config.yaml
head_dim: 64
intermediate_size: 576
vocab_size: 2048
norm_place: "pre"
rope_fraction: 1.0
qk_norm: true
attn_scale: 0.15
parallel_block: false
optimizer: "soap_variant"
learning_rate: 0.0032
beta1: 0.95
weight_decay: 0.026
Each number is 128 + 24 x the weight over its row's rms, rounded and kept within 0 to 255. Layers, rows and columns count from 0. The size above them is the row's rms in percent of the matrix's.

# layer 5 MLP gate, 576x256, rms 0.229, rows 442-476, columns 0-63
size [ 97 103 101 104  95 100 102  92  98 109  91 103  95 105  95 107  99 102 102  94 115  97  97 104  97  91 108 101  92 111  95  97  87 108 108]
[[118 106 177  99 140 149 110 107 108 161 155 134 133 121 101 109 105 130 168 107 140 116 131 126 106  83 126 152 132 134 146 128 140 143 148 154 165 115  69 134 125 125  95 186 154 124  77 112 121 129 142 133 103  92 148 151 128 154  89 113 115 115 135  99]
 [119 138 173 114 137 135 122 113 105 109 138 107 131 127 116 175 133 177 156 110 124 155 125  83  92 127  64 119 120 161 156 170 114 138 124 121  39 167  85 117 145 142 105 135 151 139  92 146 139 125 122 130 169  77 100 106 108 120 182 159 140 120 135 124]
 [ 85 142 135  96  80 137 125 144 137  81 131 106 121 112 121 153  87 132 166 155 161 140 159 144 121 135 113 126 109 154 129 121  91 134 179  97 132 181  88 134 145 152 142 132 149 110 150 109 117 126 152 115 130 140 142 127 103 144 155 148  88 109 152 138]
 [127 153 161  81 170 127 110 108 118 138 161 113 128 106 127 131 123 139 103 123 102  98 158 157 139 154 143 144 122 145  99 132 153 149  88 162  81 123 125 108 137 135 126 109 156 113 140 161 132 151 134 105 159 183 130 114 140  67 177 125 156 151 136 129]
 [169 147 125 110 105 171 171 152 108 125 151 111 111 152 150 114 142  92 126 124 108 137 144 162 139 212 139 132 126 102 114 116 135 109 165 142 125 131 103 109 119 104  91 179 147 105 142 102 114 118 114 120 171 118 100 130 118 147 128 132 160 110 107 151]
 [161 194 164 131 100 115 117 119 157 122  63 113 127 145 140 128 156  70 111 112 133  75 131 158 150 110 149 136 184 111 157 167 124 113 154  80 104 139 139 124 166 114 125 169  70  92 110 113 140  92 140 122 168 102 131 135 147 153 148 137 106 135 144 150]
 [152 156 150 126 114 113 134 132 110  91 128 101 143 115  93 137 138 139 134 138 147 139 132  96 136 134  75 143 141 100 127 123 142 146 171 158 104  73 147 164 132 145 174 148 134 167  79 130  97  98 153 122 138  80 141  94 109 128 110 107 175 172 105 145]
 [103 121  84 155  85 123 132 137 146 129 139  95 125 112 136 101  93 134 124 135 130 161 132 130 131 112 139 145 204 118 124  98 145  98  96 119 178 136  89 138 102 108 143 196  98 128 155 162 130 146 114 139 175  94 110 128 104 150 128  38 125 142 156  72]
 [120 149 142  97 144 101 105 157 144 123 101 137 130 128 161 139  88 112 139 108 104 111 132 139  98 108 109  79 110 153 135 136 117 110 113 158 122 106 110 109 102 162 103 157 174 134 110 145 112 124 153  91 138 129 128 131 111 132 112 118 100 105 123 127]
 [115 150 149  94 118 150 168 149 112 124 106 134 125  99 143 102 109 151  93 125 155 115 126  90 158 136 147 134 139 146 129 143 112 122 122 147 123 114 148 172  79 120 127  95 148  98 137 134 190 135 117  90 147 107 136 115 133  99 117 135 115 103 120 136]
 [143  85 118 110 111  86 149 125 120 102 131 158  77 163 149 172 116 102 140 171 123 126 145 139 140 103 124 132 143 116 153 116 120 123 122 138 114 101 166 130 164 108 142 159 146 102 105 114 143 109 133 112 131  76 123 136 144 137 148 135  89 152 109 134]
 [170 125 134  97 130 155 151 106 172 106 131 142 121 156 141 147 138 133 164  92  98 130 127 125 108 129 119 106 122 148 100 124 159 147 171 167  96 140 111 115 115 118 163 142 107 173 137 144 126 139 141 124 112 124 112 178 115  88 105 132 133 177 133 111]
 [105 141 112 130 104  99 109  79 129 146  97 107 146  99 135 135 130 154 147 162 125 146 126  97 169 139 127 131  94 111 153 156 115 121 114 121 129 138 116 104 143 183  87 130 123 127  86 138 133 135 130 141 110 138 131 118 137 140 167 118 110 126 146  99]
 [110 130 107 123 136 112 142 161 121 119 102 143  98 135 102 157 139 100 156 101 120 157 102 154 164 136 129 151 128 139 119  95 122 149 120 172 136 154 126 144 106 145  91 131 134 125 161 153  83  92 140 137 177 160  96 127 131 143 104 144 192 116 115  67]
 [128 145 124 113 148  92 127 138 126 142 104  84 175 144 128 150 142 135 120 149 125 159  98 107 121 113 114 155 128 119 146 159 120 148 124 124 124 185 117 133 144 133  99 122 150 135 114 114 130 134  68 101 125 133 128 108 123 124 137 140 102 131 171 110]
 [127 132 113 104 121  89 170 143 144 153 121 125 124 129 164 142 113 135 132 134 122 108 130 124 101 129 164 113  95 107 143  78  97 119 193 152 121 169 162 184 119 131 134 168 132 125 129 102 118 130 144 151 137 139 117 125 130 113 127  97 119 132 145 159]
 [118 113 124 107 154 158 160 124 129 120 162 143 154 129  96 133 134 147  97  87 154 165 146 120 113 130 147  86 138 129 150 148 137  88 103  98 136  68  91 132 103 126  93 128 170  94 129 179 146 125 123 125 146 115 143 134 169 156 126 117 120 105 135 142]
 [125 104 131  97 115 149 127 155  95 134 140  75 116 126 131 175 102 107 138 123 159 149 152 120 130 112 120 106 133 106 157 142  72 127 169 128  97 147 110 178 170 133 122 104 113 107 117 131 155  97 135 141 124 108 171 136 150 104  88 123 164 132 124 103]
 [127 107 100 113 129 173 141 137 116 122 151 116 133 167 143 149 119 117 129 132 183 130 137 164 122 175  92 142 151  94 152 103 188 107 102 116  53 118  89 113 151 132 149 113 135 111  88 133 127 153 124 135 144  84 119  94 148 148 117  94 146  85  96 148]
 [158 128 120 103 159 126 127 135  77 127 118 120 117  65 141 134 151 110 110 128 147 100 118 108 143 117 113 138 117 124 149 157 120 122 148 127 110 136 164 174 127 130 139 142 111  96 151  94 142 172 147 141 138  83 119 115 153 150 130 177 119 170 125 155]
 [114 150 172 136 109  94 151 115  96 138 139 135 113 132 145 119 111 115 155 133 115 158 108  76 169 118 155 119 155 137 101 131  95 150 139 114 115 120 162 172 155  77 106 123 124 124 129 145 144 139 119 134 104 142 158 144 146 130 100 128 120 139 139  89]
 [134 109 119  89 122 139 127  73 128 122 145  87 140 140 145 135 105 144  96 134 154 140 100 108 158 115 104 113 101 152 114 179 102 137 124 138  89 171 166 156 103 139 140 146  88 123 163 121 137 143 164 125 119  89 185 127 114 162 121  82  90 154 104 158]
 [130  95 165 138 151 148 138 129  94 115 136 103 127 125  99 125 142 142 154 165 109 140  92 109 141 126  89 168 160 161 113 111 143  98 125 128 137 115 118 163 174 103 110  96 134 146 136 126 115 131 120 121 126 113 178 170 163 154 126 142 156 102 102 126]
 [110  86  98 163 162 143  92  82 149 128 160 151 136 120  88  97 137 152 127 111 113 114 170 131 116 138 140 123 135 110 162 151 136 157 107 125 131  91  92 110 136 129 124 102 153 148 142  97 145 140 117  75  88 134 133 107 148 152 114 124 115 126 106 118]
 [152 118 160 112 126 134 166 135  94 176 115 163 110 184 103 133 174 117 102  66  93 114 180 113 123 152 151 138 111 141 157 134 112 121 151 153 141 138 181 104  99 147 128 132 136 111 126 128 143 124  78 129 133 104 133 132 173 121 128 143 129 114 160 146]
 [147 139 116  93 162 156 124 157 100 115 188 109 116 134 132 108 128 134 134 183 167 120 144 130 111 128 124 111 102 117 140 127 127 109 128 130 147 122 110 132 128  90 123 155  87 100 130 115 131 120 179 118 144 100 119 125 173 132 137  91 103 116  91 107]
 [151 158 139 104  97 154 129 126 160  78 102 148 148 172 133 148 153 173  87 130 125 173 120 126 123 101 134 117 100 148 130  86 106 103 149 111 126  98 139 131 126 120 142  98  76 171 135 141 151  90 105 139 145 160  80 123 136 116 126 100  95 137 128 125]
 [106 142  94 151 123  73 125 106  52 116  82 139 100 181 111 113 170 193 140 109 123  72 141 111 117  99  93  76 108 137 104  75 129 107  77 146 136 132 107 132 119 108 127 110 131  98 126 106 140  98  94 132 133 101 137 141 116 121 152  96 101 124  99 132]
 [117 134 131 134 115 114 147 159 142 161 137 129 162 156 111 107 111 142 106 138  47 120 162 174 103 111 156 110 137 150 133  95 123 110 112 149 144  99 134 120 113 108  99 132 131 189 159 116 152 156 158 144 129 156 143 137 123 142 116 118 163 146 127 111]
 [119 132 125 115 152  98 117 130 115 137 113 154 162 149 127 129 113 159 152 130 134 115 112 126  99 130 111 175 143 171 137 118 114  71 174 127 141 114 122 147 164 121 116 139 146 125 152 123 157 135 135 103 135 119 129 139 148 123 100 128  96 121 112 137]
 [153 144 161  87 148 153 139 145 121 143 132 133 150 135 118 136  84 104 136 125 108 126 155 147 138 122 129 108 135 109 125 140 136 170 160 175 109 157 110 135  89 132 152 143 131 132  83 152 112 128 121  64  90 128 182  58 158 147 133 118 142 120 149  74]
 [129 139 144 108 130  98 126 122 122  72 135 127 105 152 123 152 134 128 117 107 144  99 181 152 141 135 148 123 169 125 106  84 145 166 136 166 113 139 152 161 134 118 132 147 123 140 135 155 142 101 147  82 117 124 126 141 124  94 110 156  74  96 108 146]
 [137 130 139 111  95 136 128 120 120 135 131 108 116 138 114 119 109 177 141 177 103 161 112 105 148  99  74 140 151 152 122 121  99 128 125 119 128 164 142 133 104 124 183 118 106 132 149 128 176 155 104 129 135 122  97  94  80 130 186 130 164 145 147 142]
 [ 97 142 160 127 116 133 113  88 114 141 146 117 110 109 111 130 101 147 123 136 119  85 147 137 127 135 113 119 123 144  98 133 125 120 129 107 108 137 116 161 182 133 169 151 122 145 151 129 109 114 165 138 102 153 127 115 147 152 172 142  98  97 133 126]
 [136 131 112  82 143 119 138 124 133 155 139 134 144 121 150 159 141 140 141 127 154 109 149 128 135 162 109  97 104 125 130 139 151 188 145 121 110 175 136 132 128 126 166 119 133 111 116 119 148 157 139 112 160 146 149 132 145 130 180 127 172 110  77 154]]
# layer 5 MLP up, 576x256, rms 0.23, rows 442-476, columns 0-63
size [100  99  97 105  95  96  96  94 102 109  92 104  97 102  88 102  98  94 101  94 110  94  95 107  98  95 104 102  89 101  99  98  88 107 106]
[[115 137 152 150  92 139 168 154 140 128 127 108 105 128 157 104 151 143 112 160 157  70  98 113 158 156 152 151 103 104 114  90 129 131 139 123 126 142 147 113 140 141 162  93 111 115 120 131  86 143 125 148 150 100 181 138 116 118 163 129 103 138 127 174]
 [148 107 102 141 102 139 116 128  77 143  71 112 170 102 115 131  94 144 123 107 172  95 125 135 130 131 123 129  92 104 187 126  85 101 134  93 111  90 132 103  91 143 154 144 138  94  90 109 146 116 124 108 128  72  88 121 161 134 139 157 150 135 110 154]
 [117 134 134 123 133 143 105 113 152 100 127 127  84 131 102 159 114 122 122 121  95 105 176 136 121 136 116 163 151 128  68 172 115  71 130 107 105 104 113 137  70 124 127 133 163 101 153  91 125 119 155 112 165 114 120 100 145 112 125 156  76 133 119 126]
 [139  96 124 102 152 155 158 156 130 156 155 136 128 133 111 122 125 143  91 100 103 126 137 140 132 161 167 144 134  58 140 108 122 158 114 151 120 157 125  90 125 133 117 147 119 146 137 177 123 202 167 154 123 129 118 128 169 173 148 129 175 143 144 137]
 [111 150 142 139 105 106 139 146  61 136 138  83 129 114 141 117 143 122 102 107 135 138  94 142  99  77 153 100 141 136 136 132 128 150 141 144 111  90 138 126 126 115 117 121 146 165 161 154 115  98 151 147 130 127 110 112 120 145 189 144 147 115 140 130]
 [143 130 127 122  85 144 140 110 100 146 152 121 179 137 139 139 156 142 164 119 160 126 146 161 164 145  93 151 151 123 115 118 152  96 134 160 105 128  99 133 133 131 141 150  94 136  98 148 144  93 158 140 127  70 128 107 139 109 122 135 143 171 105 167]
 [ 78  72 116 113 123 119 119 138  98 176 135 150  68 102 129 106 128 125 106 113 143 113 111  85 140  99 151 141 137 114 121 149 112  85 159 108 143 141 122 179 136 126 140 161 111 119 100 149 119 158 127 113 159 141 145 105 131 170 122  98 107 134 149 138]
 [ 87 134 142 124 176  91 137 121 132 153 172 145  93 168  83 112 151  73 136 161 135 149 167 111 123 176 111 121 147 116  94 132 107 129 127 141 124  67 168 147 149 163 127 115 127 130 123 147 134  91 110 132 117 112 106 144 167 132  94 160 124 148 135 185]
 [100 120 135 113  91 150 132 106 120 123 143 142 120 127 141 179 134 143 113 112 155 136 156 151  75  84 157 160 152  93 186 138  93 122 115 121 146  93 169 157 126 119 138 140 109 145  62 116 144 151 101 159 137 109  95  97 120 134 149 103 104 134 145 118]
 [129 147 132 153 167 105 121 156 152  64 124 139 131 161  98 130 124 161 127 122 117 135 149  82 146 128 108 152 143 128  96 118 139 169 109  80 148 115 118  81 148 126 102 154  81 153 109 107 110 170 136 178 123 133 122 114 147 135 104 104 102 107 106  89]
 [101 108 138  66 142 129  98 138 141 109 115 161 143 174 151 105 127 137 140 191 124 157 139  78 146 153 119 145 114  99 120 151 181 128 144 103 132 120 103 103 109  96 203  80 137 128 141 110 130  84 171 155  84 116 127 140 145 118 158 129 128 133 146 128]
 [133 116 139 145 150 132 165  97 121 128 108  97 102 136 100 151 123  95 124 147 159 124 145 119 158 154 124 131  92  95  90 121 121 178 115  87 142 134 124 138 131 139 152 172 114 139  91 134 147 174 116 118 129 114 121 114 125 146 142 148 144 109 120  98]
 [136 134  67 152 132 136 102 149 121 114 183 148 101 119 117 134 107 125 153 106 100 164 123 121  90 120 142 128 171 155 136 121 117 140 152 154 153 153 117 103 152  72 160 140  92 127 165 119 112 120 118  96 121 149 133 113  98 130 126 186 134 129 132 140]
 [155 115  97 161  88 168 141 118  96 131 119  90 139 161 163 128 116  93 167 127 116 132 113  98 153 112 145 112 124 140 140 129 161 102 132 119 152 179 126 103 173  90 146 112 143 124 152 115 171 173 145 118 133 110 168  78 125  97 140 150 116 109 139 133]
 [138 125  80 150 152 110 147 150 137 127 123 156 142 138 174 167 113 109 131 120 171 128 141 102 129 106 113 146 145 152 151 130 120 149 143 137 159 114 165 142 145 142 189 117  88  75 102 139 118 123 160 156 133 161  98 170 127  72 127 103 107  79 133 120]
 [119 141 119 144 157  63  86  98 129 148 170 139 143 154 155 107 132 118 165 104 118  96  90 152 130 180 131 163 141 134  86 112 104  95 136 135 141 157 107 117 115 126 154 172 123 102 141 124 131 152 140 121 149 120 128 152 126  98 154 104 116 177 122 121]
 [120 149 129 100 141  66 120 178  97 164 103 151 133 130 140 145 118 146 150 125 126 104 155 167  92 147 153 113 141 117 125 103 158 106 135 105 141 116 118 136 132 153 170 127 138 153 127 124 151  87 108  91  63 137 112  87 162 129 134 138 154 152  78 122]
 [ 73 131 126 130 165  83 127 122 172 133  97 134 162 141 140 180 110  82 133 118 170 116  97 133 109 105 135 133 153 140 125 169  98 119 114 173 119 125 131 106 133 136 132 141  83 137 150 122 174 129  99 132 154 125 173 153 149 117 109 135 126 118 148 152]
 [133 160 138 100 159 121 122 186 150 117 152  44 129 121 142 112 117 117 138  94 136 120 129 125 163 123 149 118 113 104 134 135 148 163 108 129 134 155 118 137 135  87  63 146 143 156  95 131 111 150 129 105 113 146 123  98 101 169 144  99 119  60 145 113]
 [113 146 143 143 160 136  99 115 172 153 105 160 120 112 150 166 124 138 128 140 130 117 120 145 154 144 144 155 115 207 115 104 124 100 114 151 139 147 102 143 123 129  79 107 143 125 154 154 176 128 127 105 126 147  98 144 157  78 184 130 100 140 142 138]
 [111  95 127 171 123 102 151 141 136 162 149 112 162 118 100 147  86 129 113 158 104 122 119 139 167 125 127 127 139 134  93 135 123 137 102 125 149 108 109 145 139 116 161 123 172  96 125 164 119 173 127 140 162  98 128  62 160 137 113 141 109 141 155  90]
 [114 144 119 131 138 132 159 125 106 105 105 150 131 145  78 107 141 112 118  87  96 131 127 134 132 145 121 117 110  92 126 101 128 123 137  80 142 115 202 168 122  92 116 131 171 117 128 128 113 110 101 126 113 176 115 173 112 132 156 177  86 136 141 101]
 [151 127 166 144 159 112 130 139 159 123 140 120 124 103 146 120 109 164 150 138  78 209 138 148 106 144  87 144 156 150 134 165  96 111 132 117 120 128 156 139 165 137  94 118 123  90 129 102  90 124 111 172 125 147 137 130 147 126 100 125 138 130 138 159]
 [166 175 118 143 174  91 159 135  95 150 152  57 128 170 132 121 115 136  88 139 140 173 103 122 148 124 110 132 135 155 156  99 118  86 153 110 108  94 151 179 171 144  96 163 129 131 124 106 153 131 147 148  90 117 130 160 149 154 140 111 107  89 147 155]
 [121 166 125 139 109 117 162 153 153 111 113 159  98 133 115 157 137 160 115 135 145 135 141 117 119 121 114 116 107 132 107 124 130 157 163 129 121  80 123 160  97 120 126 105 107  95 142 140 119 150 118 104 158 109  97 141 103 156 129  95 129  72  95 153]
 [181 124 177  72 105 134 130  93 101 173 144 157 159 102 153 131  94 104 140 103 137  92 143 104 135 106 162 163  99  97 172 199 147 130 136 116  88 124 108 124 145 118 116 111 141 164 116 110  96 132 200  88 104 107  73  96 107 174 141 127 123 154 136 169]
 [110 154 119  99 151 140 133  99 130 148 112 155 106  92 137 121 154 162 186  69 116 105 137 131 117 109 144 155 104 113 157 106 126  74 106 116  91 142 133 125 140 144 127 156 136 125  95 152  84 131 152 161 144  82 100 158 122  90 135 126 121 160 157  78]
 [154 139  84 156 137 119 115 160 153 100 154 132 142 118 122 124 187  84 147 161 130 115 124  99 142 129 101 125 131 156 110 110 109  87 118 119  99 121 118 170 118 164  98 112  86  89 137 165 139 107 147 102 134 123 123 176 154  98 142  87 143  97 147 134]
 [106 113 121  90 149 117  99  96 100 127 109 103 119 153 153 109 112 119 128 117 192 127 129 115 103 131 125 124  89  99 134 145 117 177 110 107 108  85 113 125  99 188 138 141 124 110 175 134 148 129 106 122 112 149 109 126 114 126 145 121 130 130 158 116]
 [152 142 135 116 167 132 152 103 103 166 107 157  82 109 114 170 145  98 132 126 150 101 135 160 136 114 190  73 135 145 111 133  65 132 163 131 143 117 115 153  72 150 108 108 147 158 117 107 152 157  90 116 137 124 114 164 184 154 170 137 113 171 153 124]
 [151 129 111 114 155 114 138 145  91  94 163  91 145 164  96  69 135 132 121 124 137 115 141  95  57 123 100 128 155 119 138 138 148 168 144 138 159 154 137 112 110 113 136 131 160 136 135 113  76  84 112 130 116 114  91  94 146 115 124 106 115 152 151 137]
 [106 151 150 143 141 102 144 144 135 125 130 168 130 119 178 161 173 134 140  99 117  95 104 122 188 108 119 120 152 121 149 112 161 122 127 136 164 103 135 126 111  76 162  99 133 130 136 154 120 138 144 151 170 154 141 156 128 136 100 148 180 130 124 154]
 [129 145 142 146 142 102 209 125 144 123  87 152 152 163 172 132 106  95 127  97 135 125 110 168 118 154 167 151 122 140 123 122 144 121 158 107 107 102  62 124 126 126 122  78 114 118 111 155  99 122 104 141 105  98 170 153 168 110 137 148 114 117 132 141]
 [ 93 118 120 175 136 113 132 126 110 126 156 110 146 139 184 135 148 158 113 114 181  93 142 162 161 103 130 156 128 123 117 107 119 133 144 132 115 119  64 148 142 140 124 151 125 137 159 109 116 153  94 146 129 119 120 116 145 121 142 137 107 172 141 104]
 [146 117 104 140 109 119 162 119 110 103 108 151 123 135 124  96 115 117  65 139 147  97 185 170 126 150 126 147 128 132 112  85 127 123 119 140 126 131 110  94 128 188 117 197 124 132 109 111 163 127 148 116 126 169 114 139 123 131 178 140  98  88 121 126]]
# layer 5 MLP down (transposed), 576x256, rms 0.217, rows 442-476, columns 0-63
size [103 101 100 101  99  97  98 100  96  96  97 101 101 102  98 102 102 101 100 100 109 100  99 101 100 101 104 100  96 101  99  97  98 109 101]
[[132 133 124  96 104 168 143 127 144 132 172 129 102  86 137 133 121 156 157 145 133 121  96 124 136 138 135 105  68 100 154  71  89 160 134 136 153 102 127 164 151 105 125 175 132  96 174 120 115 128 153 176 157  90 171  94 124 114 150 102  59 122 136 117]
 [133  98 140 125  78  88 112 179  65 152 113 135 155  87 136 147  73 117 122 105 110 130 113 132  76 151 117 120 105 119 130 134 158 151 123 129 135 122 124 116 149  78 102 135 101 143 142 102 127 145  92  98 117 120 116 176 128 155 123 110 158 129 112 133]
 [128 149  99 152 112 108 131 123 147 123 135 144 180 126 138 114  67  96  83 149 124 140 132 112 152 106 131  94 118 125 131 155 103 127 118  86 126 142 126 146 128 143 107 133 150 145  91 136 128 118 159 114 155 192 123 118 117 144 130 128 135 157 135  89]
 [ 94  83 143 154 159 167 132 185 135 117 140 120 137  90 122 149 123 142 133 103 140  90 135 109 101 109 181 156 154 110  98 131 128 125 121 186 105 153 169 103 155 120 143 152 117 142 120 143 138 127 129 101 118 146 142 112 121 168 146 154 101 157 122 111]
 [128 133 110 153 128 102 152 175 111 150  84 144 105 171 128 104  96 108 112 136 159 157 119 128 100 135  80 124 163 103 145 159 118 151 117 116 165 159 120 113 144 154 132 141 153 136  72 130 104 130 158 143  69 154 119  94 151 144 122 136 119 126 138 106]
 [100 102  95 124  76  99 102 121  84 124 106 153  61 121 114 163 117 146 134  90  91 144 103 117 134 143  85 136 117 126 134 107 134 156 125 186 182 179  88 122 138  95  92 152 134 122  99 118 103 135  99  86 101 130 133 204 139 123 130 159 140 138 118 168]
 [118 128 111 141 120 142 153 166  94 151 112 126 170 180 139 132 109  92 121 112 118 128 159 107 148  75 129 167 165 151 121 121  83 138 132 123 129 121 113 104  99 138 159 118 114 140 152  81  91 107 104 128 114 127 117  85 118 121 123 131 143 174 121 145]
 [148 128 135 134 136 118  97  97 137  94 125 113 143 156  71 151 169  92 164 155 121 115 117 124  99 157 116 135 132 148 105 103 105 127 146 104 131 126 177 142  95 157 104 131 164 139 127 145  96 108 109 137 131 143 121 167 136 126 112 138  96 103 135 121]
 [149 145 123 149 121 167 103 108 118 116 139 129 139 117 163 121 186 122 179 164 153 126 126 103  88 127 107 103 120 152 132 168 148 135 167 137 155 197 153 123 137 154 117 127 161 113 120 121  93 118 129 150 149 124  95 167 106 141 129 152 134 140 142 125]
 [152 117 125 109  82 113 150 150 127  80 142 120 115 152 141 115  90 137 151 134 153 132 110 142 137 112 120 175 121 136  98 134 126 127 142 126 121 164 192 105 107 146 125 128 126 110 104  85 113 101 112 141 150 150  96 149 133 117 143 130 115 181 119 115]
 [129 145  98 117 132 179 126 110 137 149 111 136 133 139 110 184 127 145 136 125 145 110 111 139 162 153 152 170 113 120 137 138 122 102 123 149 127 169 143  74 142 145 134 131 152 171 173 119 144  82 144  99 112 106 151 136 123 117 137 123 101 160 137  87]
 [115 155 129 169 125 134 112 142 148 187 144 168 136 134 126 123 114 118 133 132  91 107 113 114 120 148 144 138 129 135  86 147 121 122 148 122 108 107 121 100 164 136 117 142 138 112 145 122 157  97 123 134 111 133 150 164 132 129 146 165 111 120 143  97]
 [133 150 123 105 168 160 124  92  99  89  95 140 135 152 126 125  98  74 157 114 104 145 113 104 145 115 126 152 118 127 122 148 150 118 137  88  90 157 133 135  94 101 177 111 130 154 118 163 117 129 122 121 164 119 143 129  78  99 121 158 121  94 115 112]
 [126 132 125 141 129 123 115 156 162 115 155 106 105 117 154 161 143 127 120 135  88 109 129 124 129 175 115 128 137 124 129 147 107 123 123 100 120  90 170  91 107 172 149  98 129 123 159 117 108 124 140  90 120 129 140 110 114  96 147 107 115 114 153 124]
 [135 130  93 135 134 123 190 170  92 135 105 120 124 100 115 125 159 117 154  95  76 125 140 122 164 112  88 141 168 170 114 137  94 143 145 130 140 134 148 138  91 120 161 154 130 129 161 111  84 110 128 137 118 158 127 102  95 145 109 115 107 167 157 157]
 [128 135 121 121 100 134 167 100 154 190 117  87 152 156 123 145  92 112 123 133 112 106  99 107 152 155 157 125 138 155 141 152 123 121 109 146 121  97 166  98 140 136 144  95 141 111 102 110 130 114 145 125 119 185 142  93 128 126 145 119 143 126  86 117]
 [113 162 142 119 121 127 101  89 122 105 132 138 148 103 102 134 104 133 147  92  90  93 100 161 114 104  74 116 147 164 158 142 122 114 123 101 160  86 126 131 157 112 123 100 148 163 161 112 137 139 146 120 124  99 139 121 139 127 141 153 131 133 110 149]
 [160  73  74 103 122 123 145 146  97 112  60 118 146 134 153  91  90  95 125 109  95 134 109 195 120 112 116 108 105 148 134 131 100 133 102 114 117 112 133 107 118 114 120 136  87 103  75 165 118 112 156 123 107 151 158 144 136 124 123 115 124 133  92 116]
 [138 126 137 136  85 137 172 164 132 175 102 161 112  92 138 142 105 146 122  89 118  72  59 125 170  80 154 152 137 117 111 146 116 137 146 144 141 101  98 140 108  59 120 135  85 109 129 133 118 128  99 109 128 117 144 106 119 110 126 141  79 132 111 132]
 [140 163 153 102  77 104 133 155 150 106 129 173 120 127 137 123 133 154 132 135 134 106 131 143 130 143 125 142 171 147 104 108 105 129 126 156 164  95 131 139 111 112 158 130 126 115 101 102  90 128 127 101 142 143 165 114 110 132 150 115 110  81 166 150]
 [116 110  94 129 136 116  58 149 110 103  99 133  92 145 121 150 101 115 124  98  96 105 116 142 157 122  95 132 139 123 103 130 118 124 112 122 115 144 163 131 128  79 104 127 134 126 149  80 123 141 147 163 142 117 168 126 116 142 143 120 113 143 103 105]
 [145 161 130 116 163 122 100 130 108  99  82 121  94  89 107 138 176 103 134 156  97 156 117 124 115  83 114  85 154 134 175 116 176 154 120 109 121 139 141 143 148 133 166 112 105 144 157 141 144 104 110 177 111 156  98  99 163 129 122 146 134 138 118 144]
 [112 148 107 130 130 118  95 136  80 109 177  88 116 132 107 149 119 130 125 127 141 108 107 114 165 148 157 126 135 115 148 155 110 111 146 138 121 142 100 140 137 114  69 134 134 170 117 134 152 159 115 142 121 111 131 158 142 139 119 147 156  92 151 178]
 [178 129 113  95 151 161 130  81 132  97 114 130 136 128  88 134 141 163 138 141 135 151 112 150 133 126 126 113 102 161 100 118 155 112  82 175 126 100 130 142 140 149 140 138 126 149 113 149 161 153 117  70 160 120 106 156 114 149 113  78 111  98 140 121]
 [ 97 108 140  98 126 148 121 138  76 126 113 104 173  94  99 124  95  87 148  87 152 155 165 156  96 123  96 142 118 159 101 127 127 122 116 159 113 136 127 112 121 109 143 129 162 102 163 159 120 138 125  99 113 111 170 145 145 130 143 118 138 128 111 133]
 [146 123 172 108 134 143 152 126 169 121 155 121 148 125 160 136 150 121 116 107 129 142 133 145 139 146 150 159 132 128 160 154 115 149 100 159 146  95 150  95 153 131  77 110 148 105 158 141  91 126 142 117  97 104 126 138 127  73 141 170 128 131 119 124]
 [113 123 152 101 125 134 136 122 144 102 124 121 121 121 105 152 110 118 120 183 106 142 166 147 157  98  99 131 182 144 107 170 138  99 145 120 138  96 144 119 119 118 151 154 150 145  87 128 182 117 114 108 148 127 101 152 161 127 139 115 171 136 147 150]
 [154 127 117 161 123 130 111 155 134 155  52 159 137 152 139 163 134 133 122 146  98 151 141 163 157 148 136 142  79 105 129 124  90  96 166 114 138  95 127 184 113  86 121 101  88  96 147 142 106 132 159 108 152 103 168 150 144 107 106 119 112 108 130 139]
 [138 125 157 101 157 110 113 103 109 102 168 138 110 106 168 120 128 146 163 102 123 119 107 105 157 111 152 135 124  95  92 137 103 124 101 134  97 118 114 166  99 113 105 125  97 127 132 140 148 126 125 134 125 153 126  82 150 151 129 100 146 137 127 148]
 [112 107 121 146 105 132 106 114 137  93 144 180 103 135 113 128 152 144 140 135  88 127 123 123 131 111 132 122 107 110 136 163 148 135 145  67 127 173 119 115 110 127 139 129 134  89 104  90 105 116 130 148 131 145 117 149 132 117 107 112 104 129 137 145]
 [ 94  98  91 135 159 128 125 150  77 131 112 116 114 133  93 116 148 112 132 122 144 133 145 147  94 156  67  97 120 107 120 152 138 120 163 150 107  90 177 159 181 153 132 181  95 110 142 120 129 130 161 131 131 108  87 135 155 134 125 116  97 125 135 138]
 [126 149 111 113 105 118 154 140 127 146 114 141 135 205 133 145 147 159 102 130 129 123 101 148 117 111 108 141 105 137 119 142 140 130 153 158 172 133 109  91 140 148  59 161  77  88 155 117 121 152  93 157 108 130 163 156 121 148 101 182  88 110  95  84]
 [121 155 120 106 169 131 163 146 120 108 189 148 130 131 169 115 181  88 113 140 156 157 128 120  83 126 116 135 113 134 118 145 163 126 141 146  83 127 102 118 175 151 129 135 120 137 130 143 118 125 135 131 143 124 118 152 141 133 125 128 152 128 144 110]
 [ 89 108 146 125 156 101 154 108 177 141 110 112 185 121 153  97  96 128 103 100 140 119 134  92 124 117 148 157 132 117 139 177  90 167 154 118 124 154 163 143 139 134 112 139 153 106 176  98 125 102 116 126 139 115 101 155 164 146 134 148 127 158 147 133]
 [155 166 110 107  90 107 138 133 130 167 111 119 107 129  99 128 138 129 140 120  83 138 150 144 169 110 133 120 114 132 180 112 126 117 146 134 131 109 143  95 135 118 159 160 103 135 152 127 155  79 107 103 129 142 140 107 137 122 130 129 121  95 119 113]]